config.toml
n_layer = 22
d_model = 320
n_head = 4
attn_scale = 0.125
bias = "all"
init = "normal"
init_std_up = 0.0268
grad_clip = 1.0
decay_shape = "pow"
seq_len = 1024
Each number is 128 + 24 x the weight over its row's rms, rounded and kept within 0 to 255. Layers, rows and columns count from 0. Numbers have three digits each. The size before them is the row's rms in percent of the matrix's.

# layer 9 MLP up, 2560x320, rms 0.0601, rows 2357-2463, columns 0-63
108:164133105144116110105156127125127141099125092125103102127173119159144104120107134143156137120107143148164105147104114129104136089146100151121155171085125130171082160141168156138149153167201108
106:169125100143105071128096149154120112106144088136140102155132120110131131118119123128121161107103135112121097134209122067137152101127164189128175171159137084103137138145126149130110131150110123
094:133123153121095100118120129138109180155146133164100134156130138140105110140120086088085159135130126128108126129141136121086132147109124175150139151148143097105094166120105069080145133175142098
110:130079148118093116119143128148111136138088150107126114118097109120087069128161211107106087104154118101092118132144130114120119159172162162095129125156120140116180112122099094141121127160119107
090:184124129093112153146118149159052121124089103138132153126136138130124084143161118129136154145133135099127149157151125100109142116149123115114099132115138121133158132112139135130124115150157098
114:146133107123183151195109143150143136093127115134167132163158151103088129104136125166141153143068122106137074183168133097130122099120132115150159177092137106119128102099127133121123111142106118
082:156103093128122125139100130182135127122103110139094131120126105140136118104141137086113138127125108132115130109135126105138116140134100167146131115123164130144089117129122166092153108115131058
101:138136136146139079125119125131106117138146115155093174110160130132129150155102141130123110132166127148124111128113149154143150112082114123120115147122122097164152166144148120123097120099144116
110:143097148158113170155093110154097195090133107116131122118106116122140119111103146154113117106141113106127095152126115124145105105124157132123108191084146088115091117149118082084127133160109113
095:148105160101123096167154122143127125120096131112094126122127131106084129153114138138131142133148127125144148162141162122121161130137157142142110170118168147116125100127150144143137102111157082
103:184126108110100111158097111159087115114103106092092113108123088133116138092145192153136125136133152149113140128133132129089162129127187127149122138100134157165122103128119090119154105106176080
111:141159104145121158165143167157077124156134146102139161125144140131171099141143104131134155143115091104101114117111159126141173117089109130136127130122137121135117126159128129147154150126138115
104:141138087142116130153100102117103096114110100114083127121176112107184166143121157133096136137106105116114135180128154171123164123098145132147160126113122122151101132126128109111150102092141117
113:138133125138128129137149103123137129127159082178097107129134171121112089124130089163137132136137124111132107109114105147116122118116077163136131119109117125162112180092178164109105132119164117
118:150121088103125129114097088157086105133110117117162127158101134144145139114102115121149127121112153150136113140137098117126173166137104156133127166126131141159105145100133142149103143123148127
094:149105102081057142127086082152129136121104051114135125126127117100117115134164135109115126113115161112129123106124094120113133092125105134169130152129109102108139145101087128146095141133156065
095:154079152140096116138141151142124187100131145152139119141189101138121136062172141123156109153136173110168124160154118059102108162150159144091133118119153095098154145138140122118130038144098107
085:154111109128055155131120131150093163117112115139141157140116135113153093140164166090130156149155120155117124168128125107122122141112114157126133166151139127101111089149137139156114102132153096
090:166068129099118150128146151179128126123099115098157141111109136109138110117109112153121142169148096142107184158137116074117137088134144146124117156124130147100145107129108166116184147134170091
110:125135117119082163148094130123087116112105129112084135135132081119121134116155135109092162126135115147140121150134134129093111141112142110139131101118197156089113144128151127099154132122135105
094:177111156108111103166114130175089106111104100132103187125111125105137102140113165155122163146147155147109117152126128128108140184150136137134105165107153139087119127134143114126132111137167101
122:166124110106138162107131144141094145116116120159115136104151174155125105120124128157105139117100131110147084138125095128166160120099087122128125151155110143164119174081158149142109097117156097
100:171131129145101123149109114153130168150070106151115135114108105127165145119166174086131112136135139119126160154096122166080094135118156178137108151086172110150137104158099100098112093123124108
101:130149170140140121143124133156114156140125124120122114122132107059118114106153120112172168111160096092171136129123104111116123119098118120120069126134143126164120158139132167118116131130143108
095:158107142135096147149119178135079180133097114118112126140115103112131049111147144114146125121160134126125128157105107151120135159122117126099123139147137120151123131136137144118139124142174102
094:170109140124127122125109135132125151113123125122121113133137132110119095141100141161154147149152088151094119123139110159143165139155122119173104130097124127100130117137143160135114138119193109
118:154137117149134138105146118152128112131118089113156117108154144112163108110161114140147149127109141114121104115112136087131112090148105129098161169139103084166116138156121148164126080124184119
102:152125087147068109123136154113099157150145124149106165106146118091108148164141155090095121126169152153127087167134145111090108132124109131135138121149177124176151148144165149120122124141122114
099:169113107113117119168140117150116121097104127134125152122137132108108119129109157115120137123116141144143117149132159115128161143135151159135141158095140138108108112114128137112096113128162093
101:163132154160136134144166107125133135123100115117114146099177087116122102156135136079142145096133115112098180120108138126124176140160159166187094119102128144112157124163136132130175123145186114
100:148115109116179189113135107119122135156099115138112178122201146101121157165118166125168150139152133144145103157124131113130127158133122113161113152141159128127164123153111083121138081133133140
119:145154125108090147140103077110116153130125084124088080152129080115142121089107115131114116123114153134138155148162112141100155170155155161131174131125127100140097179097163156111131106134126127
089:165118110088101155166157122167130123100117124121136168111153117145151110143145151171113153122173135189115118145129138137114160113135132128128115118135155108143125123165112140143128136141138109
103:148081133128036152136127148139095162145121123129107119147124089128137093140104152143152147111162144158132123113115156072166122124140115134101142159133185113120116118133131142130101170172117105
115:132147138087110153123155130120128165127097135152134115144167122127111123086147111099153146150118127114115113153102134147143110106103130121131107148136103124128130149134141126124086088088140111
108:168132125161129156147123164148094142120098129128161125130141111128137153120103127164112109128103126107138117135107151141081169107124189126137103170117153111122118108115130132100135119148148113
099:173135073095133107141140133151108177104123117105135165107147146107121098147125149115180147155126134111121130166121134118130187155147150141180086178110140081150137119164116151152101119126121101
108:153132070131124145154176120138127118131106146110106153081116112107155089127158152102138180100103132155124084120123158129104170109187127111095129126137117161158109100159142142146185154165212123
115:157088109142095173091099108112118142131133072170123136144135164100163118128108156133152099105155119153119094099138093132108117141135126148139142124117179124142137130164123101112115095151152111
096:155116144089130111199109134152086142109116128160148124126145126116091113108117155101159152126141080133117163147132105142111153165112122135133096196092151118118145093126127116118126091163168102
117:126088142129122117117116140151126128097131099149113135146149106117096117126155131106143155112113127110107141153157132104092127145095150111113141130140160062133159119130157128123105109119122119
090:147141133117095140180133109128120154105140126136134162106135141073123107150137181156152180130147131165109125124121199127114106131126112127161118122156142148144164127190137100154111144103129094
094:153128104121139114143139106138090155107135073145109120105146140101137087152153131101134136106147132164102121123167137102088128171132109163114130160135155110156122127090136122108098129088156091
112:122145069135151162148128150120102195106124151153089120161142105115153096108128115145143124138142114095109134114160151091106144108170156130112106170121150115137125101148107150086165108133124112
101:146112143125096131192095131147109155137110067138105129122118129098163129104156185117137190151168126115119140153134157121092117142136152142156106131124132122121153138176145127121124096121134094
107:124112131074102116140123148139112148119112138119128140135118116133178111107106173126103138136112109146140081170129119092141163099122173116125143120130136108082156064134109115116138107143129101
109:139119105110090138131097081135147108127093096150122114172134107098153110130090120158143147140146161111157152114138141133070126105126135149135095159122153087106120141156101098133132137115157105
081:207131125102121129126134121153113142100106102131121150133146113132117088102118145136102129125171125139129114169101159131109146132114166170120128160112154099170093127158135117162150098112122099
099:166110093119098136111130124169122131122112125154128135125166124149123119112167154098143126115134153162118162158129139118069114127105155172096122137124118145149131138121104100125106123109165092
106:135153130141134174118121144131104137135083125128115169116189124158171151163116138116116115126138132159142127155088129124122116104104174122121103132152205134133105093146116148099132106186160106
078:224091120106130122163117110202087140124086104122135117120135109133137059121155136120118131123144127144123168138116135132132156106138115164144115155119179119149090132148097145129138127128149075
081:160041148108106134151122138154125120114072077098125144110130116133118137106132136150135132100123119112125164127116138133100140119135122176110139169121147166143168112099101152101138095137161064
105:124152094106154169169112113134094108149114111132178122144133095134147102110082137132112132124088105106104126105124128153108158045168120098191125167090159096090129117111132125105193140084097127
127:125115117122107102123130125142111114144112135143162102143125123072106085093155130122141152133152121112133114105161102092089142101137128116128174140148134107137135129150145117121172157160113107
107:135099153094076138181103116134127136115082147126128126110113105080137104127101159111128165083118087140129134143099139103174145096150156130134108127112163105111133105142123131116167138167118097
101:150122110129090159139101123147123136113103133092093152144157112132113133123173131078125175110140151153103126138136164105104118140113143150127145130125167126101135119142126105091155138140138110
102:125134129113108129120111131120138121113113106113132106127159109074145136092112159182151128161091127127135110084098117084080108111132095138126123125074120119142126160156059099130181135117113107
106:137078100152121121136090122146088141161132107132112177153164150129105144147098131144108158153173136120144072151168107118165169161135106143156079102163141162138091095122145115155113159118139131
116:133081123153096136140123097134085167140123115142109103148111072120143116101146165118148133112167124128149122148135139115146116120182124147127141145088133123110092118154139087143094109180140120
099:189120091114169109123106118124105131084132138146110151137148097135123116113075147125129154124118143133122121126168151122134127092130188145169108104118161145123117122179149114124104119122146106
091:166114147093132168132151111163104162110109112118136146131162111068119104134155182114139131129145102110117115138131140117133140162132156150115106167147155136127125133137111099131154087157135115
080:179083118087100146137127123156133122121082101078149136111133128104125131105144135110143148122127126159114159138137157104123127114134116132103112106127117095138131160109089173127158108136150081
109:145121127106171163122139099135142182123124140140160142147194161105120161154178116096089135129128177120140148157119132125100115131127134126136133126108154133150122153100152140127106082122127121
111:155115092172127097104116154114122159124120162160121132114149130124137113120121162127136134106125162117112096131103112103168122159141147119107151158133127112139149115198136141135117116136125129
102:144094062105159113141110105163121123115103122137170166131106146082173099136142129103109170144111135122142127157146117094161109124159089115123150188100155115101163125130143164123131117141142127
095:163114145101112090127126124143113152142098119147124153104138129111133110143181145095107177133144141120130153146169122156073124153163117125174124166159152115119131106103143149094137110117150084
094:146078129122129105130095088183138100120109134074103127142117065126133131095147155134105143123108125118138120086147165097094148120158127169105131162116136122137119128128105100115163132127149113
077:160115167083115141147081091162115119141106110156136121099102103119107133154135174148122148138157098137111150097137109104132151097119109136140089140097152126141129139150145130124173113131157106
115:126137133112104137129133152121118151148136116147118127126171150097103128129100098173171112125105134167144099121111115142136135157137122116172066120137159117129113157143166121143102090111145102
122:146154143138165116153154116122127189113149084130114118115155133159180092085114111128155114142110134118114083150183155119151150100130136135111096134122137113134119166120131127121101065157095113
109:145128136123123095157132108148099150142150083114108103133101138135116090121111118155109119135092172126109123107148143148089119122171122186148141153125124114133082144113159137112114097106135125
100:155148124148150145120154124106151133122124118113123105131151089110158098127161123162089135097117116153100106143152148093130173133148110122106123132185125140155096152177126142093161093172149136
096:153116147113107178140112125132109155139096116172129158136168084086122136158151154125149156125172116163131164141109090133105105162128107120166101157135126112100133116165154109142133141115144100
116:143122072134159115144108154136136135118129134088120109142114132146100156102151123100107118091137144111114117153193114121099131108104136146158141131129161126130161111114149148137119108112119123
084:171087144116081101134120115151130134129091119121141141095117073146103128116104139091115123097115107136160143149145100125120142106132118192123145171102138101160106164106173135094142116114127084
089:181118149097119142133114106153129139069095127114168165117155147120096125119147144138116141124118144125149122133092113090161130146114130141159110114116159118100143164127087136180114135133170082
081:179110129115121118142112131141084127136116113145132153084124083139122152140108159132117143154161135149093139128176119106112136128136125154125118131127155155172084127130152113150156092112145116
109:138119121156132111144134137127119163147146124155135149127168168124086102127140138096184092141125136136145168134141148108125095161174120192190091133072175128109177083167143134137106118123126119
104:150108136147150161121117108146137165117065151118139132145135107114100131160115123116142136141139140147124142131137140154091125135117187171141118125102176143183127131158091110152141128122165121
089:163123127122135143172118109146113159116117062117128125103110122092110111128144145139169140165127107096146121171111117154134163144146092172153106150122169106153111129140126152142131094111136076
100:133128157131148144152107129151125128154080121140146165130112157135107086141128150126143123127100144149126076129174115125137114144181136163177076124129158153127147117139133115169097133158127118
084:172112116112130096136105089171142141085089088110111141119140146138168092087163138124124105140155125140110171146128151116094165146174110132150067117099169136173172141132092125142150129134150085
106:126160093114112189125111114135113172088099114136122100134115137099140102132178133088156143122124163096143115145142111128143117124097126128134165142145147094179108153101122123131091146115112117
116:154136158125128119103132071120127171147142122136119119135126157124112130090116112078196111122104161136123122143136156120123123134135134172115107137127134134161123147083147121108092091094144098
095:144115120096107180117111106167117145104104127094143112114150085114098138129161140138135183126116125153108161141123123121134147136160085140123108167136140129113150132129126115148130133143132096
084:175132110114151121151125114136107133160105122159124132090145137075162109141130164120135159102157162096153151136137109144143118169113132162146131122121156130145125137142141131120101100137149112
107:140119113117113145140137102116103131147129099135144131097109066075103097115094176065135134131111147136134159112149118122135144111167140132118134171136108108126132114096091149122165141178147110
108:144101188151137097138137133154121153114124118153183130108155124085121131156105153144147117122145147126130110142083119149132173157172126115165103132158114156153125116125136137126103116131153132
085:145081128125095152166079151155091127152075122093136134132085127128099138096121120120129152139156082158108140147111130125145147094119127133134142148120127131111144111124111119121146139148178100
102:124104078131133135150095085125128135092118142132115108192123174108150145102132100140124143135173128137146154140113124148137128124090111154128102122159166150158126186144116144144077123153140114
110:144114164133086122082101174119120114155087148134163132091162121145125142171108141122074147136153132158102083168100127090129165151161109111133151114161154135107115109112127095060162143121138118
090:157104162132131191111117133151113111126110105153127143128165142133131135128130155149115115143124123112132140142099122147116152158179153131144147121093145136110152114171165095123142080136122090
089:133106099080101111130086093153088063121082120093113137156115075133104115076110140099097124112131140140131131125155141128107140092125129145149143141122162128089120148094138150100161119102159131
124:165091118117143082078122103117120151099174091118155132139126170156154126138139122143143141106140138153077097160152116134118128148088163189104135187133116140140129097119114152145111128125167123
092:150115147100103149171069127152089158124089119157175146119097140110128093126127138125147154143109122135138115138129097134168126103132116164128140152122125139127099114130122127099141076169149108
082:165120102099094138140121165152108170118122116101108129103118121106125122129120139161145116124130119121133103150125137078094142113175130138135116156113145151131136148117140118154100099151138061
098:124123105140091130108103097127117096123140073142135158147169131116153109150112111140099113104130115118134146144152122100143164128091102146134163140133125072113121176129098123120133116141166114
104:185092151113074134121132140148111136086130120145115167073160111118135097155140156129136161126181141117132112091131130096124142141171130130126138114161140148178123150161115128134132140167140112
086:155120101115119101145113107151094133145093115082139118142125095104138113121118156112134142111142151151120161157115140138145122111165125145159066145148158127115130152146135123155112142091129096
104:144078111159128172097107106114100160139127126113146147121175095112119122153099155161124113141174140173076099111149138105133116127143124162162097154131156129163139123192093117153095140151138129
108:160146147079125126136155123135123159128152145121115103107130151136110103107171155099184124174088137104134155141089138145125153110102075155156085155115155139135160138126162156136100067154143121
098:154120112121111148167115150135101138132089087092144132115156116120128116123118132163141160117148139139108097192130171100134143105180141141125097104131172138126116123179109156130099106124132105
103:156141150098117118140134093175087177102120063111150127117142112119110099114098158156186123177112106149109149147121116112136167142163097171126097183128131101138106153154086117139123096149136115
103:161093086087144130140118163165106137121121101128141138152162133095143107165119116165148144159148123103126117116091120143133163123115169130115128128120121138122160134154129122132118102146188106
113:135078083133070197125157137143074143112092117084095123139146119101103132175128120151144120102158149143151082126151183103113124147130119133081158131168169156134111156172138107134116091137130110
098:135102119151121121180118114135137114123134110111123130149136094125128132123093159186077147096111153183128080148124110162179142129121137111121148114128147162121099167114118148162108104154141129
100:133118101113120110128151161122094121128134113099105173113128143130126125128130114136139110112131171126129087109116145114067108151130121128143142146144107112150155106170157088128081066071128063
# layer 9 MLP down (transposed), 2560x320, rms 0.047, rows 2357-2463, columns 0-63
113:149152118133163086141151123121142129125147101147133123142153113118125088110110118126132119142138071110119139089101176100153123151114141144102139089170098128108106146144089139135128105095161127
082:129112126164135137096169141125138178086123162090162110127114097066122163125144126150153162117124144137126105108140120064141170158146121113128093153158130087123150111144108158164136161177141141
104:095143128124108105142151152137130081088114105113167122106107132108142103121130128187100137118175102075165099105139123156116129071111153147117137178126117148120071164157139101131154144155112116
113:131136162068139118146108166144169133126128164107106120120114121098130118131121110130168125117127120106148168137121117145139134115092141100155144153162167126142103148161165130127153103126122107
098:109129146111107085131101087118132142094088100171117072153124129130198134113139114136104155086121109095126134099173108094142138123099119097072174113134117082107110158100138077109142156151151146
102:117103100119109150112122142117168160110110136175095129169137157102137141091105120166146121102133132115064116164178098143127156133143123147106173166104101140136108123124144117127150132138110145
080:099201155110163094148179176086125110140139123154142127137101171138110114129128133133114121118110119120126135134117110127168130119115169081117125119140103121098133140145164113140117085129092180
102:101114125107093106157097105127108109162129150164128135150145132097149099068099155104115095142129165113116106097153149090163149066110072125116160171123129140135141113150060116114139118155132124
097:105118148105137126163074145135065108180121134139126116123121147156112135083151156116107130168125110113155153162148110109131141130149140107123134198102129157129142120117081131149145145081098114
107:141114170130116107097145120147136150154151133139104111109155117153136155107124129057151127140096154113097114123098135152114112144106083131131161170113138103144095101144124096100162121104114122
116:099144162139158140155072144160097100149079138142126150135119089087096147139125121114158144180100130098129096088098125116102085172107106130124096096140123108103096156103104111096136111141126117
082:137121150101146116124122131106092139157133142115150150113081142159146152108166078099132128085132141101133130143099142132113160131150100175104105097149135096126126148130159134150143125156117088
074:174133120150140181132149173105139124132145144155159095103129091139140090128153151144128129145136138137128129113140115130134175106127132132083134155101095136096110128135113157156152159108143123
106:147124105152102139121115120119120117099113103124146085161117089153127113144171121056147152086141151103102147118134122119099115121184140154098173131124109130138118104140112131076085164112185144
107:131157141090120084125091171137142124132147075128170207115089147139071131121147117174134113108099103121096122115125084146099156124161147141137079123140142143107130146120115089171118164106150116
112:108144078133138104135109115074111114111132102129128136156136092124118145173107144149133137132151101146115098135150123127106144065106102111138148114125124134148098141105130128127135149149141172
116:102167105140158112105129109117160103149142131117129119147082142137122128184102095144104164122149087164056127105078129175147131117110101122180112111140129151138101108095120122108136214072190131
099:097106168141168131141112141111111140135153131107146137071155159147141109143153097129151156140114139135093109093101092111115119158129091116115104114127120151093087151164114093114130148103066139
090:136126130109141120133115115117152114131158080161149117133135157104130153139108101127114173126105143126144103119156122106146115128067093107143104151190177163115173161105133167108129130139139176
096:128141158141140115095151144104147147086155138134116130068107108149127111143126100130129076130159165128122157128089100147140109165155125181081130104116078135096121081127145146145105079101126095
104:144096110105128166172149113150122141099122129133156112101152128112113150146142120199137118143142123181137107112107107124138104121134084105165125117161118161072129151098156179129176145108121154
136:129122107147114115104086133127129112105111113145140157156108154119153194137062143144106142109126087164115106127162119139129123068138147119117124126123140149165064111160136092123114120125151090
100:171088138143124116124106128153094120129103129133087132128111127149146120175134151144116105120118125096097126138147141158111135157135139160139140148146171149143124115128115101151085086127125147
093:159113098117064085139098124142092162080142127145090168158117080148105168119131118156122103110080165130089130111137130130115143167161133162181124148092129115104162141121092110146149149130104132
136:112152113155145150145176112129119141114155104140101143094182140107105134152163117163100136116149155098135083099136122103118160122127127088098097130126087129151125128163148164125152155113128157
102:144118156109112105161129116139104170137153106145105188149125130133112107130147142132166173107125114172121089117139126109113118116179137137161119150155121152106128102133119170138138122144137125
115:122129166147114131158163137114112162137120136099137134136127128173079104112128123138126106128125185127110145160127134136068156136161147184112116150109107071142132077175145118167143104070112101
090:112135139088130126137139105111123133138111146146148129132137073140097125148139141119107114115117100133133130151119110090093114182123126146089170102158129141170113108126103118090122140160137165
117:127075147150099166140156119175144101134070132180134128095099159144119131186092109174140131129119098108118115083116132142105080124169140116114103130175132123136114130110161144130104127108122120
099:114090131101087166108167119140127133123091099156111107172165116145073149112107137154149120163138096161123145096139147117152122128124135128133140149151129129161178100128111069089097137158080113
088:142114126087147127125120146126143155139116121152115104109143132147088140107092116090128101154121130159160118105126101145119152087150100092138179127174113122117147143139143148116145077116099155
124:135151095137159138124139170125160142087113102142147162181137112131144149150104114160097145140171086159133105171133143144105149106096162124126161119129131127153105167121143099142119112115112143
082:111092133149134133166119088136144164118101088103131098174147127080118104093123092120123144111132128096117081155125148161158152093095088133154116097176121106157108131115156144161125132115121137
088:166102106148163170106149152145121208129122103107142198121124159077153108166150112111160138103163128106116102128131117097132150116153140143124120114128134130134143079132136107124136176152130156
127:104132078150154124129115135123137149108095125115142094113149148108111087115105121188138108141120140150159106104189137108159148125142101068122111134180111140141193135118125116140104123093109130
101:131115142088126137102105135142080130175176113060148154130128128112104120149101097145082136138158116177095113132116105120124160106145144141150116102147147150126156134117100106134151123139146132
118:154113107145133158117097109157083121119138079108145134154130139157073106112135092162142119105142177133087118109166133180135151118131148133159120185110101152127149128144133124115143094109170158
093:130131127161094144136143154135129103199082093127153085182128156103114117147124145184118120170108140157149097082152123119132128148164177127139166149167124147099093181156111130153105132131097130
094:100118121155132134132091141101122180158094133165116122119085123132146094103106101105138108127160065105129134135212110127133118112192143165113135133121088158167147107097159137117074130126132105
105:116092169097124086137157136172118150121091146106153172126148124098201113175171127163163124127140141087091122131133138129150151128094150089143140092096160133121172107147136108139087099118153118
122:107089140095115144107131141143133163160075094151105131130148106070118119156138111126118198096126084104113135114164126126121113158108140092130123165170133075115146127137080124122101107133177155
098:101153127157119125134185081106148143119133131154147174157129149145113121131129108120095164131139102092079170100156124161136138088112154113165145083119106112138124134111136117129145186097142102
107:133132097131164134107116130098120146136137138163127130166142149141167132130099142143079157133115081164129091089140114086137131125165107150164131115114118074081125116134111126135130161125135176
106:111118101106162164145103165136114129146117158098129098158196149103117128159144112139088104115096137140097116128118086105145139102134140121108083118159126145113119127138155135153062172141089117
142:151140125114122099107147169129156137102129113105117085117107134145134135127148154159109087116130144150147164130121048122156115135115135165140156133119152122141148105090123148148132177165151170
106:153121129107095133141129099121089153101126147088111119122099196147105137158123122145166108107173136131146127125098151135144113138165095150147145132145135162120160127161127127131102104141123097
105:124133163067121147159143146115153168118178163085101196108148166140127130116119139101130114176162115161137128123118131110152146155146140127108113131152142160156162080144133143128172136163097118
063:147127170118129163120128173120124139087151166164122151144192118089119151120112129154125183166101131092138150078170137112151136074116138113099113139103140105069117108149158141137122138125133111
096:102125153070133110091115152114098139090126108140181160134167126151069118137104122090137098135086134179119133076103098151154116106152105132106124127136139095133146082100137115126147139160175153
087:158138126096139121174149116152123131151129109150126126109139146144157115107158118134160146145142153129161128161102101128065139123140126126074148149142097097140129088108126133095133092122097139
044:090173147124116135099132159077180098114122140128174096117120163153174131122148125152090126105114155127161109120107112102135132121130129085167127118158133146115148146138166132118154132149117109
083:085146146133092148131139108090134148114117146123088114137150139124142135084131120160131106126125101103124104092112119112129106154136110130123105135143106111117146116108121165108130104138120203
095:113074126124111092058163130110165122129113086117102156115113176115136114111126108190165096144156116156155143148124148127125147188149130140102124146111133129077134156147154105187064145117141141
123:138108175235108165097143128147157123099160106150081150107155134161092100114139134135142117118125103205126162110114146168110165124122142137107089142094098103132162108143131145130165129112136135
112:123125094134148107098137118123105137142189167111100148138125144119073110176168115141159144143206137115109144098150133103115131188174100131110118097146155134165083119139145129111106119135111114
114:151114102165137112152114105141068144131093131173116082128161114100095155128139141096149176114092136137163105147140129156116153101123135126151119161147132125119139085153160161131146142140139146
104:142154136127093114131113103135113164112144123103098104112135148110104127107138148082123085118139141116123163138193151106114130132146117163120100154140145185145136159165151155149086092150070100
088:135120128141075140143125101159142144119134162140083100091116125148096102089140149086135134107099118141131126137122131169092167125153152166144128120091144090156119098118111110137132107086117135
120:081091119114123161102119124106131195080144110109149118156129126114112190176127111098130159143163112138144108111162088144128158135109091138121146105133139206136095147129099119130132122142131123
099:204122168090123136126109093137091164106118128127158113137098102144108128057125126125142115124102112166120118112146097128162128142114126155131141125134155094133085129091100136131088124144153154
113:138113132101112137080132169104188113103117162123152113109129142142154102128158127130122124112145117149132150146102119129138162154115116159114165123107142097124177113099149154129121150152135132
081:088137127115118108121128130105132134120117129130106123172164133101139151130105145139181105098128121102130091071146140097150130136132102094133137141142101128115123110100168136089153135170094198
102:139149082131163128123129141138142119131155109169174130150131155102109110156155084164120134102161138116119142077124123149168189112142128084137137110113154159187121161131105108148114130097164085
092:139153151113078129126134138116133119088133166139096167158125150158131153116124128110137117153135146122150086116089144136130062099157117122128164092141105150113171112138132115123172097148130136
083:128120151146135137159165123100074130156157152139128135131160130129113110144115157137173077146103130131140121179090167134176140137147098118148128100119109119105130091120120154111097115143135079
111:111106129135078143099091129126112110136103146200089122155095168139171157183118112117143107141127122117152155146089114122093102142144143124127110144142134163121117092130177135090121136133142125
068:169123097143123176137088080152127145173152129092134154099169145116080093142119142080160093153118134143126121124138141150116115123107131156121141129131129156169107105131118128151091141128137111
082:131125132122140114160137105129103148131122103170129140100108119142096121165131135104140129117115098128108091105149139126099155150127158172118117129140173109152125106132163098092131117108127204
105:111114146080109113134116139137158129133078128146165124130156095067160167087110123108091134109127160141141148145091124119084102123121098112106165155116125120149131173093178182119117108066079134
126:132128174100126116135104153118152122099112138131135133122124124119126150122146173083128107162133156178142164137121122117147097107108130115151134091152113145165114090114143116124104128141173132
104:130121152105115121118162180119087142123211111110099140109130090107091089122113102127128087145077122129090146119123138139105117165146138142149141108151088122120199151123159141175102153097097109
112:091137126161092134123116104145107130143155152124136148149152150144052111121125149111155135143140128117125135097121129156142116109140154176135070127084106154102163107097132084155083159084115132
097:124138137082115136081107144119149153103101139109117124130100071110150140161140150111111142104136116120109121138125141136100141126109149134145138155169154123138139132107124105081162126132128140
118:137135078131148117116135131122148166098142135071143115108089148146118088103123152146129125150153108125113110171128142117144125140120142121157100163162077152163150114151097126149117158094096131
094:112142153091133148103147154101123193139108112123107105135140139098125147118142171133154076152135099131149083073070097086193128168147078099131050137154133134125101111136162153109158143162134190
094:112123164149119123127142129116105134130143102166120117149075094130156138116132141164119138095124117170138122118108115138122161121098120104096115123152118105122124132128154125106127124165129159
088:178127121116148158155154100150105172116096103146109159097130092144109107100171157115127129135134135127114125133142170111097155131121137156132121130137169104178091125127164147115151111088122167
112:100148087134140066086121089127176069137104132148128108167101084089160131119136096138098153101123093117112131072117106133131098077081073100132163102134125121138106147120103120118132135135162137
099:114132116160145113114138054117128097113132124174100117106154134135143114127130110145146100145153115144134127112125166131111097133131121125136171133116077153118111139137139156127095125112144117
096:121114106120170108115142169116124129158143089105139152141127126090126129136095132146153135157135056085112086137138139086124157121141118103100103129125139129150127073139128140135165092131150137
080:132113137159142137101124123130159087107105178112167105135104095078135150163086083121068159090181117150091131133113158093135155119115123146117133136141132151089150116111148156127154137122157128
078:127124105124129128128129140162129126123156092155135068169095141072150118113112143095137124149160107106093104143122131086097145113084155138167103102125120109155116107162148114105100142099155199
105:141133132130110135148119145158128124107114123157097161132141119128090123141154126149141142117119175133119107123142101155112110170110142127150102109151147129138168175137150110111146118132112114
114:128104150108132105120119146137130116154073129098163122139157131129072119130122086156136071133139117132152138136147156168152083163143159135125134097136140158163088132128108086110162142132145119
098:155103131092097154114087154158113128103134144114154146094113114101129158176138138146134182175149154125118120117172131072110159114110111142169148137154099183090149100149127133186132114141154133
088:158136132110084121133091163142117115133119101132148129110101156179132101153150173132103110134134144129098138089122106129109177124106132140120122154093121088129094118096145138135144144115168192
106:122171087147148140147117129134124144144111101120085114173136103097130172148105101169128129155140121106112120116123117130143127116104151136137130111116115114115087150151144134112116112140100129
087:115108120094171127139125114140112115203126086131126129132138072101116155142116122114134095126137132113108100181166117137105128130089145088116142147135128118137149129090150129160086144097127153
085:097133111123116143125113110113112107139153113133101116132134147142141152128130144138117153116117084104125132125108103133144126139100085120128115153137115141094099141099157162106105147148152194
076:125114154130099118133141160145075100201107110149147099098116109157132164166109153142123140069114117149119126124135142144108153104139130108163129118153130124130156097157099127105134130107133105
095:087112131052105161157179105186125109132110169123168123144159119127133078179114141139104159127164099102115073154122115154114166124156115097133170139167128131146144113116086116080125124148118149
098:120083138136111103114103100073096129119100148163108102155108132134145150136111160130098070131095133112154067117123108118131133136082119141118135122151160107144122101073129116084136107148153150
091:128096110126128147165101126108070086145162103094102123124164102127147119086142112078126153140089104129157130117162075092085112045123112135130149169089137116138140084136136132104125106124138101
127:113107156189131169177117147164153144150095148139086122135153111101187144117108146134113121148159118109135151098056177141181167114140136093134140087141140105115114163150116131138121144101122107
096:105123129130173105155114175104133135107133152109174144102162154139101116143119090124123103134129101098157136148102127130099145130123133137059154101150127139142100097134158143115149075175114155
089:125141098128152131101081138068135100079119172113115156161109141131102156171123121159114086142109129136088094093084105159117140123080147103131114147080095105170117136146150133118120112094120116
095:083074123148106116115133116088127157093119107116108140113138137135116112107120126109125148117148133117160102193155121134123185154100136149144126124127126121175145171153104100133124152149138212
114:089132135135134113174133106096128094190090094163140100128098105153151150119072124135136136133115091074122124176142133177092166133105173122143141117130104132097124141115146090106140098117106172
102:109133123122105134097099132118084097132133110117121152094136121103077138111122147107158088159093130084142126110136098135130089112102152120143163116131146119138105137140171095150156088139114172
089:121115151152114095130078111117156152137128119154097070110153120145145114113169157139119127145163169152135086113150112110122095177161071129120168102119111117112097120092140170114152155093122141
088:117107168148112108128122113131149118149129111139139130136102096078165166129118135149085095093073103117106107154125110111128129160103131101135112102138128143119118122080137116154124123154117114
083:133149069131105162087142144118115127154156150147138130167147130121095161147118141130108085122135156148127147127144095134159171158114126129095139100101092111131153177119162153112154141128128145
124:160073114096108126145151132139113130155113137137133153090133167156109137125114111113161088147118129132143086100096156083092123129136125128095130131110137118135166095145128117108148076116092099
119:185096080102090145121143153135101161109154151105161122139165130139118120105101140134145129145119131100142145147161121109133143125095093177130154154084141120123144117151135132131084143151134146
107:113111107118148120155111120140116123145132138121132095174108125083082111144116140125083144115109150101152156120120108160101115139150128140127137114115123138118133085131171144115101136122120209
091:122133158149154145171108108132123146143132173136140131149131124124121092122155164138129125158140192134111157112156161135096151182119190116129116155130136151161119154101159164130142140112117123
112:133149141147150120136138115087116127156156131146144114142132109121101142142086149151110152100118122132076138132110151140128160101110163132099093150133093145109114171144138146152112136115056121